{"n_head": 9, "head_dim": 32, "norm": "layernorm", "norm_place": "pre", "norm_eps": 1e-06, "positions": "rope", "rope_fraction": 0.25, "init_std_qkv": 0.0545, "init_std_o": 0.0, "grad_clip": 2.0, "warmup_steps": 200, "schedule": "wsd", "decay_fraction": 0.3, "decay_shape": "linear", "dataset": "wikipedia_en"}
Each number is 50 + 15 x the weight over its row's rms, rounded and kept within 0 to 99. Layers, rows and columns count from 0. The size before them is the row's rms in percent of the matrix's.

# o: layer 10 attention output (transposed), 288x192, rms 0.236, rows 99-127, columns 0-95
# v: layer 10 attention value, 288x192, rms 0.276, rows 100-127, columns 0-95
# q: layer 10 attention query, 288x192, rms 0.211, rows 128-135, columns 0-95
# k: layer 10 attention key, 288x192, rms 0.217, rows 128-134, columns 0-95
o99 099:40 47 34 33 36 50 70 59 41 42 50 42 48 60 26 81 27 48 42 43 45 22 45 49 27 33 59 59 58 44 42 33 60 69 60 55 55 81 45 38 42 60 55 79 85 54 52 62 41 49 57 18 29 43 44 47 53 33 75 24 49 40 64 52 59 79 44 51 35 58 55 45 62 62 43 69 35 55 37 17 41 55 41 82 36 52 35 68 57 47 45 56 57 32 35 75
v100 077:38 62 69 73 85 63 65 54 59 49 71 48 35 59 34 30 44 55 62 36 49 25 68 48 49 44 63 45 50 32 63 74 78 48 54 52 34 44 66 50 37 79 30 49 20 52 46 22 56 53 60 66 38 33 55 52 51 91 58 44 63 46 53 19 45 31 52 26 37 28 51 37 55 35 55 28 35 43 63 67 43 58 65 29 42 36 43 67 49 52 34 53 55 53 39 66
o100 083:52 65 39 38 42 60 35 28 43 53 38 41 37 52 37 39 83 48 62 32 46 30 55 36 46 61 28 64 28 39 64 35 39 29 43 60 70 69 30 34 42 42 55 33 86 31 38 78 59 60 29 51 54 54 63 77 27 22 40 49 29 44 75 57 42 40 41 57 40 60 58 45 32 50 32 47 41 50 46 50 09 53 43 63 57 83 23 60 47 52 37 55 47 74 31 59
v101 079:23 45 34 56 97 39 35 77 61 64 46 39 56 35 54 40 57 50 43 44 53 73 09 37 60 52 55 53 58 51 51 50 34 49 54 49 43 32 37 26 53 67 41 60 32 13 59 60 72 56 47 36 07 37 63 42 37 64 70 52 58 69 61 29 41 30 31 45 34 59 61 41 58 27 70 50 64 24 39 36 46 41 45 51 43 59 17 56 46 54 71 62 47 63 47 55
o101 089:54 53 40 57 33 67 53 61 46 42 39 53 43 45 54 28 85 56 48 24 25 51 30 65 36 56 50 46 54 57 65 83 30 47 64 85 31 42 66 37 50 50 57 51 70 46 58 53 33 47 49 39 65 66 56 43 45 43 53 46 63 49 56 70 51 17 43 19 69 53 50 79 41 55 51 46 41 53 35 47 55 26 36 48 37 40 33 35 48 61 51 82 71 39 82 62
v102 087:35 44 69 47 59 49 44 65 64 67 58 59 70 54 39 44 29 39 50 59 39 44 56 56 64 65 41 49 38 55 42 31 48 67 51 58 34 38 47 23 66 51 32 62 42 52 71 63 69 35 16 16 43 22 48 69 45 69 46 65 75 56 52 37 60 34 41 44 40 37 50 61 67 54 57 58 47 60 62 23 56 32 34 35 42 72 24 67 28 38 28 64 70 28 39 15
o102 094:64 46 24 64 40 45 55 66 46 42 34 43 63 53 57 74 66 69 59 63 34 42 45 59 32 49 55 57 43 57 36 60 46 35 56 54 86 00 50 49 52 48 47 57 52 26 63 84 51 55 42 45 34 70 80 63 43 35 60 54 53 42 12 30 57 43 53 64 67 81 22 71 45 37 46 22 66 58 27 52 44 41 34 40 39 00 57 70 53 57 42 62 60 51 68 47
v103 085:35 80 50 27 46 55 62 66 56 51 16 76 94 42 36 53 30 34 27 55 53 62 58 51 36 37 64 64 47 49 58 48 11 70 50 40 26 42 68 37 50 57 62 50 46 45 54 56 65 75 36 58 54 53 50 55 66 62 36 52 42 30 54 67 36 34 36 70 54 51 62 41 61 50 60 41 17 51 35 15 50 56 57 45 62 64 45 33 45 48 60 38 63 30 52 72
o103 099:69 44 35 41 50 35 29 33 59 47 49 51 46 50 62 40 73 40 38 74 59 40 72 56 47 40 50 86 61 48 44 67 66 33 72 53 44 37 49 40 66 44 36 46 61 87 47 34 66 50 47 59 39 24 72 41 53 57 49 25 51 56 39 35 48 82 62 69 59 47 68 36 20 47 50 55 50 59 39 61 68 30 65 26 61 52 30 50 72 44 33 46 52 36 38 43
v104 083:49 59 41 51 53 41 68 66 60 46 46 63 22 60 47 57 65 53 54 64 41 86 36 44 50 54 46 49 31 15 38 49 80 60 59 58 56 55 61 58 31 30 57 28 42 78 36 76 57 69 40 40 45 63 47 36 57 59 79 50 39 74 46 57 68 68 66 12 53 54 44 41 35 55 46 62 89 44 46 43 61 65 54 10 59 44 66 59 55 37 83 53 25 68 53 66
o104 094:28 57 47 71 37 52 60 47 39 35 66 60 25 68 50 36 37 48 55 52 77 33 53 32 56 83 64 57 93 50 57 35 66 40 60 60 21 44 73 50 57 37 61 39 65 52 34 68 56 37 55 68 31 65 64 42 52 58 43 41 63 42 55 40 17 27 36 31 53 41 37 56 63 55 71 74 36 35 53 60 47 45 65 37 61 81 43 43 43 51 80 40 54 32 54 61
v105 091:32 47 50 54 59 53 54 62 66 51 37 65 55 57 38 49 48 41 31 40 29 59 60 34 14 24 44 05 43 46 80 76 06 35 27 52 42 50 61 35 48 55 35 52 40 49 34 44 21 52 44 28 35 81 48 53 63 70 63 49 56 60 66 42 20 49 44 63 62 56 49 17 45 79 80 49 38 44 44 56 46 60 30 61 29 46 38 75 37 35 49 46 59 45 65 50
o105 093:78 77 72 45 52 52 44 32 37 31 46 51 16 53 51 41 63 61 72 63 77 40 47 26 71 39 61 60 60 33 50 50 42 42 65 35 50 45 56 17 38 28 45 45 42 57 68 50 39 48 39 64 48 69 58 67 43 63 76 41 50 37 45 68 32 50 20 60 52 65 37 81 50 40 47 32 39 56 50 64 26 31 75 65 51 33 77 68 63 55 53 56 44 55 65 26
v106 089:41 55 40 54 58 33 36 51 53 34 65 57 39 26 51 59 32 52 51 45 48 66 48 82 48 53 30 01 61 57 67 43 62 46 25 32 41 64 63 43 47 30 54 43 52 39 53 55 36 30 56 57 61 66 70 46 82 45 38 47 62 68 61 66 76 43 33 22 70 79 46 56 30 42 46 35 44 46 44 52 17 83 66 27 59 51 50 34 70 33 40 47 31 51 72 67
o106 096:64 33 58 63 40 38 83 49 39 41 62 43 16 71 67 28 44 23 41 53 69 53 73 58 50 53 32 86 60 42 54 48 57 60 60 35 61 27 54 38 80 43 47 26 49 64 66 59 79 27 54 73 57 67 46 59 37 47 36 75 34 41 78 52 56 54 59 41 45 52 33 54 61 71 49 49 34 48 43 47 47 53 37 37 64 45 56 20 71 61 40 68 65 20 68 58
v107 086:52 64 37 56 77 48 18 31 54 34 39 45 21 56 48 48 79 57 83 80 59 59 72 40 53 60 44 72 33 42 51 41 59 13 34 29 65 64 26 32 35 53 23 84 55 70 46 53 43 55 47 54 57 46 53 46 53 68 65 58 55 39 26 47 47 66 50 42 35 78 48 85 53 59 62 66 53 22 30 42 63 42 55 55 52 72 74 35 66 77 61 54 33 54 36 41
o107 091:56 42 57 58 51 62 96 38 71 57 48 81 94 63 31 52 48 57 27 38 37 53 67 36 83 47 51 47 28 63 62 58 65 35 51 49 52 65 77 61 59 54 49 45 52 51 41 65 35 31 46 37 47 36 35 56 53 45 41 43 52 70 46 29 83 67 40 56 45 44 40 54 39 61 50 47 39 54 45 50 46 51 55 52 35 35 29 61 37 57 56 68 51 67 46 57
v108 074:29 37 46 48 49 37 58 36 57 33 57 50 27 37 60 46 70 41 47 46 74 51 27 54 34 28 37 54 35 07 47 74 80 40 37 58 48 55 60 41 62 47 60 07 64 41 55 40 51 42 58 76 74 32 44 46 37 33 49 76 69 72 40 57 54 40 35 50 48 10 33 44 46 43 45 53 49 51 60 43 57 37 73 53 19 52 75 26 59 19 51 71 41 44 28 35
o108 082:05 47 55 27 33 59 30 60 34 59 51 47 66 49 48 36 53 54 36 42 53 40 32 61 55 53 19 57 64 58 37 45 78 56 68 61 22 42 52 41 61 60 62 84 79 36 58 62 30 59 52 22 57 70 21 78 56 54 25 57 15 50 45 55 64 62 79 49 52 50 60 47 51 24 48 49 67 39 81 52 56 55 37 55 50 40 27 70 25 74 77 50 62 25 51 65
v109 088:49 35 28 58 52 55 49 73 29 57 49 52 35 35 39 40 27 43 28 65 74 64 68 43 49 51 64 56 61 38 40 67 83 39 76 36 52 88 53 62 19 51 65 57 53 53 35 58 33 56 37 62 37 64 51 52 50 48 53 61 50 65 46 48 43 57 50 58 42 80 45 31 30 43 44 45 49 38 62 73 63 25 55 72 42 38 68 49 50 59 63 52 89 68 57 73
o109 099:13 43 35 57 34 66 50 28 89 54 47 55 35 49 32 41 63 69 44 50 76 33 45 43 54 60 59 44 49 98 46 22 62 51 57 61 31 67 28 34 48 44 71 63 52 58 44 31 44 47 43 36 15 41 59 14 46 86 54 52 43 36 30 59 27 43 37 54 36 30 22 52 65 65 46 59 64 58 45 44 37 73 32 51 43 70 58 65 46 29 43 70 42 43 48 49
v110 081:38 39 80 31 56 60 66 57 60 44 50 39 38 32 70 66 56 29 25 57 33 58 46 53 65 33 41 37 39 77 50 52 39 77 40 52 83 27 78 53 36 40 44 42 48 46 58 41 35 45 62 38 16 35 34 57 66 60 54 54 51 52 50 47 91 36 33 41 51 36 47 41 59 38 40 46 50 32 40 68 43 66 56 31 54 51 26 65 30 57 28 64 52 51 57 54
o110 084:69 78 30 41 78 68 75 85 35 47 44 55 54 45 21 25 63 62 44 64 64 51 56 57 48 51 17 62 37 58 51 58 61 55 63 40 40 60 51 56 24 29 45 66 36 51 55 56 46 48 93 44 63 82 50 86 47 40 31 46 61 61 79 46 43 43 52 25 50 75 59 63 47 64 42 66 42 80 61 65 44 00 52 69 73 51 43 63 48 52 45 61 53 49 68 50
v111 086:64 38 26 35 59 51 50 33 61 31 28 43 32 86 71 39 39 97 64 65 60 29 58 35 29 52 45 49 45 36 76 42 54 19 19 49 32 43 27 61 53 58 72 63 40 71 56 41 64 20 50 62 53 80 56 33 39 47 39 42 42 52 75 49 53 31 64 59 68 61 61 32 35 32 65 62 45 75 50 65 47 35 46 78 46 58 64 27 45 57 51 67 82 46 41 40
o111 090:64 24 46 58 09 82 49 44 55 82 73 74 43 54 43 45 44 63 51 26 49 62 42 30 96 47 71 58 54 55 47 51 53 78 45 29 51 64 61 40 47 57 35 22 45 39 45 49 56 87 57 41 58 69 33 47 53 43 25 64 54 66 45 71 68 67 56 62 79 29 37 54 71 38 44 59 41 59 44 48 54 54 64 50 36 38 55 43 74 34 48 51 35 57 42 54
v112 077:38 43 21 62 47 40 66 21 51 38 45 54 50 56 48 55 83 55 33 39 43 38 47 37 14 56 38 68 48 72 86 40 37 46 50 68 51 40 55 72 37 40 41 64 68 38 43 49 27 18 50 60 77 71 50 55 66 45 62 43 31 41 58 49 36 66 38 65 36 55 48 38 49 53 74 50 40 51 30 30 38 62 61 44 50 60 26 54 37 35 51 53 52 49 62 37
o112 087:45 42 50 52 30 46 61 52 51 63 40 41 53 42 61 62 61 51 45 36 41 60 49 53 60 40 35 81 45 35 46 43 63 62 44 44 46 55 56 33 25 70 50 38 45 40 68 46 68 41 48 47 60 33 08 43 91 42 45 28 40 57 51 51 65 43 45 26 76 72 34 57 46 61 43 52 45 46 63 65 60 44 44 65 74 46 62 59 50 40 52 32 49 78 46 62
v113 083:59 58 42 67 55 45 51 31 55 30 53 33 29 24 65 53 54 52 39 65 64 58 61 56 60 46 46 64 37 66 45 65 78 43 47 36 66 15 46 50 51 38 55 18 56 53 30 39 52 71 50 54 27 65 50 73 61 41 59 63 21 37 61 15 39 57 80 63 55 38 39 58 44 74 57 52 54 50 65 54 45 40 56 40 66 47 79 68 47 64 36 36 71 52 51 54
o113 093:58 53 09 26 52 34 57 59 51 50 57 37 76 52 50 35 53 47 49 61 48 45 68 72 26 44 68 57 66 58 67 40 47 64 76 46 59 58 22 78 39 63 74 61 33 71 67 30 46 58 55 57 60 45 30 11 41 39 41 38 44 47 56 63 63 68 54 67 43 45 36 59 44 30 58 42 38 49 41 44 63 83 64 58 76 63 38 70 41 37 43 73 62 65 64 36
v114 083:48 43 51 58 28 80 44 46 44 82 56 77 70 57 84 11 66 28 64 39 54 48 38 80 51 47 53 72 46 48 54 43 63 42 64 37 40 68 43 34 40 19 37 76 65 62 47 54 40 20 60 72 54 45 52 47 47 75 69 50 77 29 62 53 52 59 56 53 72 57 65 56 54 57 29 41 57 43 63 35 93 39 41 73 61 29 41 52 55 68 72 51 59 48 44 46
o114 097:51 42 42 65 56 60 63 57 47 38 33 71 55 33 49 84 48 80 48 77 47 37 55 43 58 63 66 28 43 46 43 49 57 54 46 59 38 45 55 59 65 58 38 35 60 68 69 62 62 63 57 47 45 17 64 37 52 61 59 81 58 48 41 69 62 47 33 49 80 46 44 81 56 47 34 25 58 76 56 64 18 71 66 47 51 55 50 48 33 36 47 46 52 39 65 52
v115 087:62 44 36 72 37 32 36 44 80 41 50 50 49 42 37 66 63 55 62 54 79 49 51 49 79 40 37 83 72 50 40 58 65 45 69 30 33 66 39 52 72 57 64 53 58 67 41 30 43 75 58 55 56 92 32 54 59 21 45 55 22 43 62 47 61 64 36 39 44 32 56 43 56 33 59 46 45 69 45 52 56 62 65 37 68 53 59 55 33 55 47 38 45 61 48 57
o115 092:34 48 40 50 12 44 45 74 52 39 55 44 50 46 12 63 76 55 30 39 43 54 33 43 26 43 59 66 44 59 78 50 55 29 42 50 54 48 53 39 38 72 22 65 58 28 81 61 50 46 57 60 46 60 39 54 52 74 67 16 60 82 35 45 43 54 30 26 49 53 46 69 46 52 81 69 43 23 49 46 63 50 52 44 75 70 42 16 54 54 56 54 42 57 35 51
v116 081:55 45 11 47 63 40 58 44 72 40 52 43 15 30 63 46 64 37 55 50 49 59 35 64 45 45 64 49 88 68 15 34 63 44 56 19 76 50 46 35 58 41 44 30 64 52 59 51 67 51 45 56 61 71 52 46 61 32 60 63 42 49 42 45 60 38 27 39 40 60 49 46 59 62 68 44 45 88 34 42 46 48 50 49 56 68 46 32 67 74 45 54 35 62 63 49
o116 086:60 64 45 78 30 74 52 61 45 67 67 55 46 53 43 64 51 36 48 39 39 62 41 70 45 59 07 59 60 68 70 36 52 43 55 53 38 41 69 21 49 52 71 63 68 56 66 32 52 57 44 39 39 60 29 78 28 63 80 50 19 53 59 30 34 42 44 39 72 41 59 40 45 63 33 58 39 55 61 81 41 66 72 51 57 62 59 47 40 52 67 38 49 76 39 61
v117 081:66 30 54 45 57 53 80 63 51 50 67 33 61 50 46 59 38 43 55 53 52 36 44 78 56 39 80 77 32 53 28 32 64 50 27 61 61 37 46 63 53 71 57 34 82 48 16 69 78 46 29 53 50 52 40 29 63 47 64 47 23 50 49 58 69 53 51 48 59 52 24 37 26 32 25 25 55 89 36 49 62 68 58 48 59 52 63 35 32 30 46 47 75 45 62 54
o117 091:67 61 49 49 57 47 30 54 39 39 60 51 57 31 34 52 95 44 64 60 66 29 17 38 41 57 11 31 85 42 48 26 28 66 60 28 55 37 62 25 37 51 80 56 25 56 64 57 72 54 65 40 20 43 30 36 63 50 42 62 51 51 30 27 62 58 47 79 52 46 71 40 57 63 65 70 46 53 55 35 51 43 73 36 66 28 46 37 66 42 73 58 61 51 10 31
v118 076:54 35 85 38 45 56 55 55 60 40 36 52 23 52 39 69 53 65 57 53 54 66 45 67 42 71 78 45 22 23 63 80 44 36 30 34 55 32 63 53 71 73 44 35 51 34 56 64 74 50 49 43 74 50 53 40 62 49 78 35 43 34 41 34 35 38 58 55 54 69 50 48 69 47 43 52 35 61 56 66 48 58 67 63 38 27 72 60 56 67 30 35 38 14 50 45
o118 089:40 51 66 69 53 60 66 38 59 34 69 75 67 47 55 37 69 32 47 51 45 36 42 19 52 08 49 41 59 49 43 52 34 56 45 65 49 34 44 35 34 60 51 42 38 45 34 17 41 33 52 48 44 38 42 78 50 50 44 62 59 70 40 52 17 45 53 67 46 40 53 67 50 42 59 03 98 42 62 21 81 56 84 58 37 44 42 68 40 66 59 45 44 55 64 33
v119 075:10 29 66 24 77 53 52 35 68 65 45 58 50 04 66 64 52 32 53 36 37 70 70 21 38 51 47 62 54 35 67 47 08 62 77 67 54 56 51 41 40 66 59 57 36 47 35 49 21 69 39 46 52 65 66 64 75 51 49 48 33 45 36 55 27 36 00 61 78 58 48 42 41 62 54 70 42 67 46 32 48 60 48 68 43 49 57 50 43 42 27 52 50 49 29 67
o119 088:60 56 28 58 49 35 50 20 62 58 22 56 27 50 28 62 66 56 56 54 51 41 61 44 53 31 59 61 31 56 46 32 45 38 46 65 65 45 47 48 51 55 29 49 62 55 58 31 24 30 42 41 68 53 67 54 35 62 58 31 75 03 52 51 59 52 54 76 36 59 91 66 49 41 47 31 53 86 89 63 67 45 41 70 59 35 53 71 53 03 70 65 66 61 52 64
v120 088:39 46 53 41 60 58 06 52 78 21 60 53 43 51 42 67 20 65 55 66 51 54 53 50 39 41 78 21 47 42 49 75 59 34 41 36 53 43 66 26 41 56 41 65 64 63 34 52 44 55 66 43 35 36 61 53 62 39 39 62 73 64 44 42 43 21 65 62 49 31 56 57 61 34 99 31 37 60 35 61 31 34 54 74 24 47 44 66 54 22 56 17 34 40 62 61
o120 101:50 41 44 23 45 32 57 25 52 46 58 47 24 45 87 45 51 46 57 54 62 48 37 71 65 83 29 43 36 65 76 53 30 39 48 46 47 49 35 45 54 63 68 37 40 49 48 55 52 20 47 47 77 34 52 59 22 85 39 52 47 65 48 58 43 54 52 59 44 31 54 49 36 63 73 56 68 40 59 34 60 56 43 64 46 21 41 60 66 56 37 68 57 45 31 60
v121 101:59 66 73 88 58 62 66 52 42 46 57 44 32 39 52 37 67 39 36 55 31 60 13 83 97 46 76 69 34 50 26 44 53 61 57 54 65 55 48 20 37 47 33 88 35 21 40 66 64 18 69 40 61 43 45 63 57 90 63 67 53 46 42 66 53 73 51 58 61 29 71 47 61 42 61 55 62 33 63 43 78 45 51 41 46 65 59 60 51 45 62 47 53 43 41 55
o121 101:69 38 35 28 36 69 39 29 51 44 55 60 67 37 35 46 31 63 47 41 52 44 37 10 31 57 35 47 46 46 66 62 52 43 29 63 61 66 49 59 56 44 47 51 48 43 72 46 66 48 53 81 23 45 45 35 47 38 79 66 54 55 41 51 61 65 49 24 44 76 37 42 55 63 44 47 40 51 39 51 51 53 70 48 49 28 50 48 37 78 56 49 77 57 34 45
v122 084:30 09 78 19 42 49 43 55 33 67 51 37 65 41 67 62 45 24 44 50 35 69 55 34 46 38 75 68 33 28 55 52 59 53 92 45 36 43 75 58 45 58 45 52 43 49 40 47 54 56 66 51 09 36 36 44 38 54 60 32 48 49 71 47 37 30 59 55 95 32 79 54 59 61 47 54 63 39 41 39 47 66 57 45 43 58 72 41 51 40 40 41 56 40 71 61
o122 096:39 68 36 32 64 36 62 41 53 16 73 58 16 82 43 31 29 46 41 59 58 59 32 49 47 68 50 51 40 49 28 60 42 45 63 35 58 42 47 30 11 43 33 55 36 57 48 58 70 06 55 37 60 56 38 17 71 43 38 78 48 51 54 59 43 53 43 86 51 74 68 53 47 57 56 38 55 54 70 18 83 50 61 80 51 49 33 70 54 58 49 57 74 70 45 51
v123 086:53 63 61 34 34 59 46 59 51 58 49 42 88 41 33 53 62 21 49 35 72 64 12 29 66 66 33 49 38 49 71 51 25 66 56 61 42 45 66 38 42 44 63 65 42 35 51 48 53 38 48 43 50 46 59 44 19 51 41 41 18 41 39 59 53 51 81 52 45 56 69 64 54 56 52 64 58 50 50 52 23 56 56 25 53 53 64 61 53 52 65 51 31 34 46 59
o123 094:46 26 20 49 52 48 63 92 36 67 55 42 44 31 60 55 37 72 31 17 22 58 54 61 20 38 26 45 43 35 34 63 71 37 85 37 49 41 58 40 55 63 53 29 50 61 60 41 48 61 37 25 53 49 66 35 47 34 86 38 67 22 84 65 35 41 42 41 61 56 58 22 63 46 54 35 22 12 68 57 54 45 73 31 49 37 35 76 46 52 47 37 61 46 65 62
v124 085:08 40 46 56 41 58 62 45 79 50 34 55 55 73 42 63 58 87 46 23 40 42 98 66 36 54 46 33 49 68 30 73 42 50 36 58 49 47 42 62 52 29 35 55 39 60 52 58 50 56 59 66 52 39 67 41 38 67 33 32 33 49 53 60 49 38 49 43 59 41 40 40 45 49 74 80 36 46 40 48 69 49 64 59 50 65 23 54 50 55 46 47 41 64 39 47
o124 087:70 74 85 46 63 52 44 80 54 67 54 59 67 78 62 58 71 34 69 70 44 53 54 36 51 72 44 58 58 43 57 74 54 66 47 44 36 30 55 47 24 49 80 31 85 43 26 41 76 66 37 53 30 28 50 28 43 35 31 32 54 42 40 62 55 33 69 28 57 59 55 41 57 48 37 36 55 62 37 84 53 36 66 71 46 46 58 66 64 37 30 52 79 49 65 51
v125 080:47 40 54 51 57 66 52 48 64 33 63 42 42 39 43 51 71 45 32 38 19 67 21 40 68 30 41 44 37 57 45 66 33 48 31 73 49 17 41 47 65 50 39 56 50 23 71 32 65 59 61 63 44 62 57 54 47 53 64 72 55 68 67 49 55 51 53 47 70 63 53 66 42 37 64 40 68 48 57 70 70 34 58 52 45 41 19 82 58 31 70 43 38 34 46 61
o125 091:45 41 63 30 61 49 40 34 21 81 56 42 55 35 31 38 31 67 49 83 51 37 55 46 27 39 11 16 70 49 81 52 38 42 39 33 62 41 43 32 69 40 49 49 54 60 27 47 66 56 38 41 48 58 66 24 66 61 56 35 61 43 39 45 46 32 37 31 35 58 58 81 41 33 51 27 37 17 60 59 63 52 64 27 52 41 21 39 50 33 44 77 40 41 51 28
v126 082:74 43 41 42 62 59 28 03 34 38 65 38 42 55 50 35 68 82 72 34 49 47 42 54 57 68 54 47 67 55 57 82 59 67 65 56 40 74 33 49 48 41 48 34 65 66 48 43 61 65 74 51 49 62 49 36 47 34 62 67 41 48 57 30 35 51 48 43 39 49 51 57 40 49 45 45 70 63 42 66 35 53 76 43 29 41 60 44 83 63 45 49 67 73 14 48
o126 090:30 48 59 35 47 75 50 87 60 62 41 26 23 39 58 59 20 23 47 48 20 76 44 45 82 36 59 48 42 50 41 25 68 44 64 67 48 44 51 39 45 51 46 68 46 70 33 46 72 54 45 33 67 57 43 13 34 35 46 79 37 90 23 54 68 45 58 45 41 30 50 52 36 59 88 41 52 31 45 36 37 55 29 52 58 39 42 54 40 51 45 53 65 39 58 60
v127 088:28 37 46 50 91 66 06 63 42 39 52 55 68 71 34 78 59 53 51 35 68 99 66 63 65 57 61 54 58 67 34 43 45 53 54 45 73 51 63 52 48 52 35 74 37 53 13 50 50 44 39 48 64 50 49 51 55 20 40 51 33 75 18 53 64 48 77 45 35 61 64 50 41 69 61 67 67 53 27 50 56 36 57 50 37 33 47 61 46 23 67 50 43 39 30 78
o127 090:39 64 65 44 47 27 68 52 54 52 61 14 34 34 47 34 29 46 62 72 37 44 39 35 51 63 54 45 61 59 59 69 62 55 63 57 26 29 62 68 58 49 48 41 47 39 56 19 41 40 42 22 26 47 42 64 36 51 37 52 50 38 43 34 58 39 34 34 39 40 31 16 45 48 48 74 52 44 65 44 36 31 39 31 72 53 49 24 27 62 37 84 66 59 28 49
q128 047:59 35 80 22 44 60 54 45 59 76 33 46 75 28 52 79 81 63 40 54 65 40 75 81 45 85 45 76 85 50 43 32 70 07 59 59 30 65 66 55 32 67 60 35 64 74 38 42 55 42 60 68 45 36 61 62 36 31 50 48 35 54 41 40 57 41 37 61 66 35 58 53 40 68 23 57 43 66 22 36 61 39 62 49 35 65 62 46 61 44 64 49 40 49 54 57
k128 040:45 40 26 54 50 44 62 35 20 59 35 44 44 44 52 21 56 40 46 53 39 43 54 60 32 51 74 52 60 43 60 47 19 67 59 45 74 24 67 34 66 54 59 44 40 20 36 45 36 66 43 35 58 61 47 46 52 60 24 58 54 77 33 47 50 47 53 40 58 43 48 37 78 40 54 15 39 32 19 45 74 35 27 55 49 43 40 35 59 73 58 28 33 21 32 28
q129 046:56 47 46 53 19 76 57 50 63 58 59 41 57 35 22 26 30 51 58 60 17 47 52 50 46 52 36 45 52 53 34 29 64 34 64 69 37 42 43 63 55 50 57 39 55 33 56 59 38 44 21 46 37 60 52 53 57 82 66 76 60 85 50 54 58 42 59 37 36 40 15 39 58 56 65 52 52 66 48 43 49 62 32 21 67 35 54 58 72 75 44 56 66 67 46 65
k129 046:70 32 59 48 74 57 64 74 46 21 51 36 48 46 85 62 56 55 31 47 57 34 42 32 48 64 49 42 49 62 72 65 37 58 82 69 59 67 71 35 32 54 71 36 65 24 82 28 69 14 24 49 60 57 57 63 57 36 60 56 67 40 54 53 25 74 64 71 58 62 59 58 45 55 82 47 58 55 76 71 62 52 61 64 50 59 53 69 13 37 70 40 27 47 33 58
q130 073:62 55 30 64 50 50 63 63 47 21 52 39 51 69 66 28 50 31 67 46 26 51 81 69 65 44 51 80 48 33 45 66 52 58 62 86 28 46 65 47 28 31 50 47 30 15 38 60 48 66 70 73 53 47 55 16 91 63 60 63 74 43 25 48 42 49 41 48 53 69 69 75 35 72 37 67 40 70 31 50 44 47 46 55 47 59 42 61 50 54 66 17 66 58 68 67
k130 060:44 46 79 47 18 72 69 34 80 75 68 44 50 45 63 37 60 42 41 33 31 80 72 33 50 51 64 68 68 31 39 73 40 49 42 25 76 61 62 52 35 63 37 46 68 22 44 35 53 37 67 48 61 52 50 03 54 50 68 25 49 52 34 41 55 51 70 64 36 50 44 49 74 35 52 60 49 69 53 61 30 48 25 63 40 76 54 37 44 52 61 65 55 39 46 59
q131 062:45 33 53 43 59 53 42 69 45 25 27 70 28 30 48 60 68 59 34 49 63 40 45 32 64 45 52 54 63 62 33 45 32 37 18 19 66 39 66 57 36 59 44 61 48 45 80 56 35 44 25 70 24 27 52 51 28 45 46 19 65 54 47 52 55 46 63 26 48 56 71 58 39 47 51 25 49 52 57 35 52 66 67 30 41 40 54 27 59 50 30 40 56 51 41 44
k131 052:70 35 52 49 73 62 26 35 66 44 53 55 67 48 68 57 26 38 67 39 60 39 64 19 64 41 51 63 58 44 32 67 54 74 41 54 61 44 56 64 34 28 26 07 55 45 42 32 45 81 29 73 24 52 36 21 71 69 59 44 46 39 50 47 54 72 47 72 78 40 53 40 56 39 10 55 27 51 55 58 57 36 58 67 45 83 44 51 48 40 37 45 40 41 43 41
q132 109:57 47 58 38 61 62 43 37 47 68 65 41 57 36 58 51 38 50 54 33 40 40 20 40 37 53 70 36 41 44 49 58 45 55 42 54 44 71 32 57 44 40 55 57 40 52 48 79 71 63 34 57 58 55 32 99 58 45 39 53 44 66 63 36 26 30 52 57 53 45 26 43 59 44 48 47 48 56 22 24 53 69 46 58 61 55 63 48 42 44 63 29 44 20 51 53
k132 108:59 63 91 40 75 58 48 22 39 48 53 35 80 38 68 61 70 30 72 31 34 49 20 37 30 44 57 34 50 61 55 26 65 47 23 75 28 47 39 43 45 63 62 41 49 52 51 49 42 63 44 58 50 57 63 91 36 47 23 42 52 54 51 39 47 80 32 76 75 52 25 40 57 47 43 22 44 54 57 43 63 53 59 44 52 30 81 34 67 34 48 90 44 77 32 54
q133 112:28 33 38 51 45 37 44 64 57 48 34 70 41 60 77 79 44 50 67 46 30 36 71 43 45 57 62 56 44 56 46 77 68 32 58 56 52 40 59 51 44 56 65 68 75 51 47 62 58 64 87 49 49 58 58 36 50 40 79 36 63 62 34 56 60 44 72 04 56 73 56 52 46 46 62 36 38 52 53 37 39 69 41 55 25 61 41 53 77 47 58 42 68 63 72 51
k133 111:75 32 71 55 45 60 59 39 92 36 41 79 89 49 66 43 50 52 47 67 21 45 37 37 39 35 52 93 46 56 29 72 41 65 69 65 51 43 61 13 56 30 45 37 71 45 57 62 35 53 36 50 48 54 53 13 56 20 56 44 43 64 62 77 53 54 52 46 52 50 31 46 35 52 33 47 41 73 61 46 58 45 30 43 45 44 56 48 56 64 53 42 65 60 70 44
q134 119:56 34 40 42 55 79 46 33 37 31 78 44 43 52 57 41 00 39 53 54 62 42 45 44 37 62 46 56 68 46 63 68 38 49 46 31 43 52 41 35 74 63 36 50 52 43 66 45 49 37 55 58 48 29 64 46 24 67 55 58 62 51 66 50 38 40 27 40 56 33 16 09 70 65 50 56 48 46 65 62 75 55 82 54 35 73 58 39 51 42 44 20 23 59 67 61
k134 110:64 45 73 54 51 47 51 49 41 20 35 42 52 43 45 62 49 41 31 78 67 44 41 49 61 44 36 46 55 51 64 31 46 42 32 61 49 63 61 57 44 62 49 67 40 20 60 72 33 67 47 52 54 75 61 51 25 31 83 37 37 23 58 51 49 56 63 60 38 63 22 51 50 40 62 73 49 68 52 66 64 45 97 49 50 19 38 67 52 60 68 49 31 57 74 52
q135 127:39 47 46 53 55 52 48 73 44 73 71 54 53 47 54 52 57 39 69 31 80 53 64 15 64 41 44 67 64 31 49 54 63 67 63 48 54 58 41 64 54 57 42 26 08 40 54 49 62 24 33 55 40 48 46 29 35 87 61 53 39 37 73 42 50 43 80 59 55 39 41 28 35 49 70 36 47 34 34 78 48 51 49 12 64 34 75 43 50 69 33 54 47 49 79 68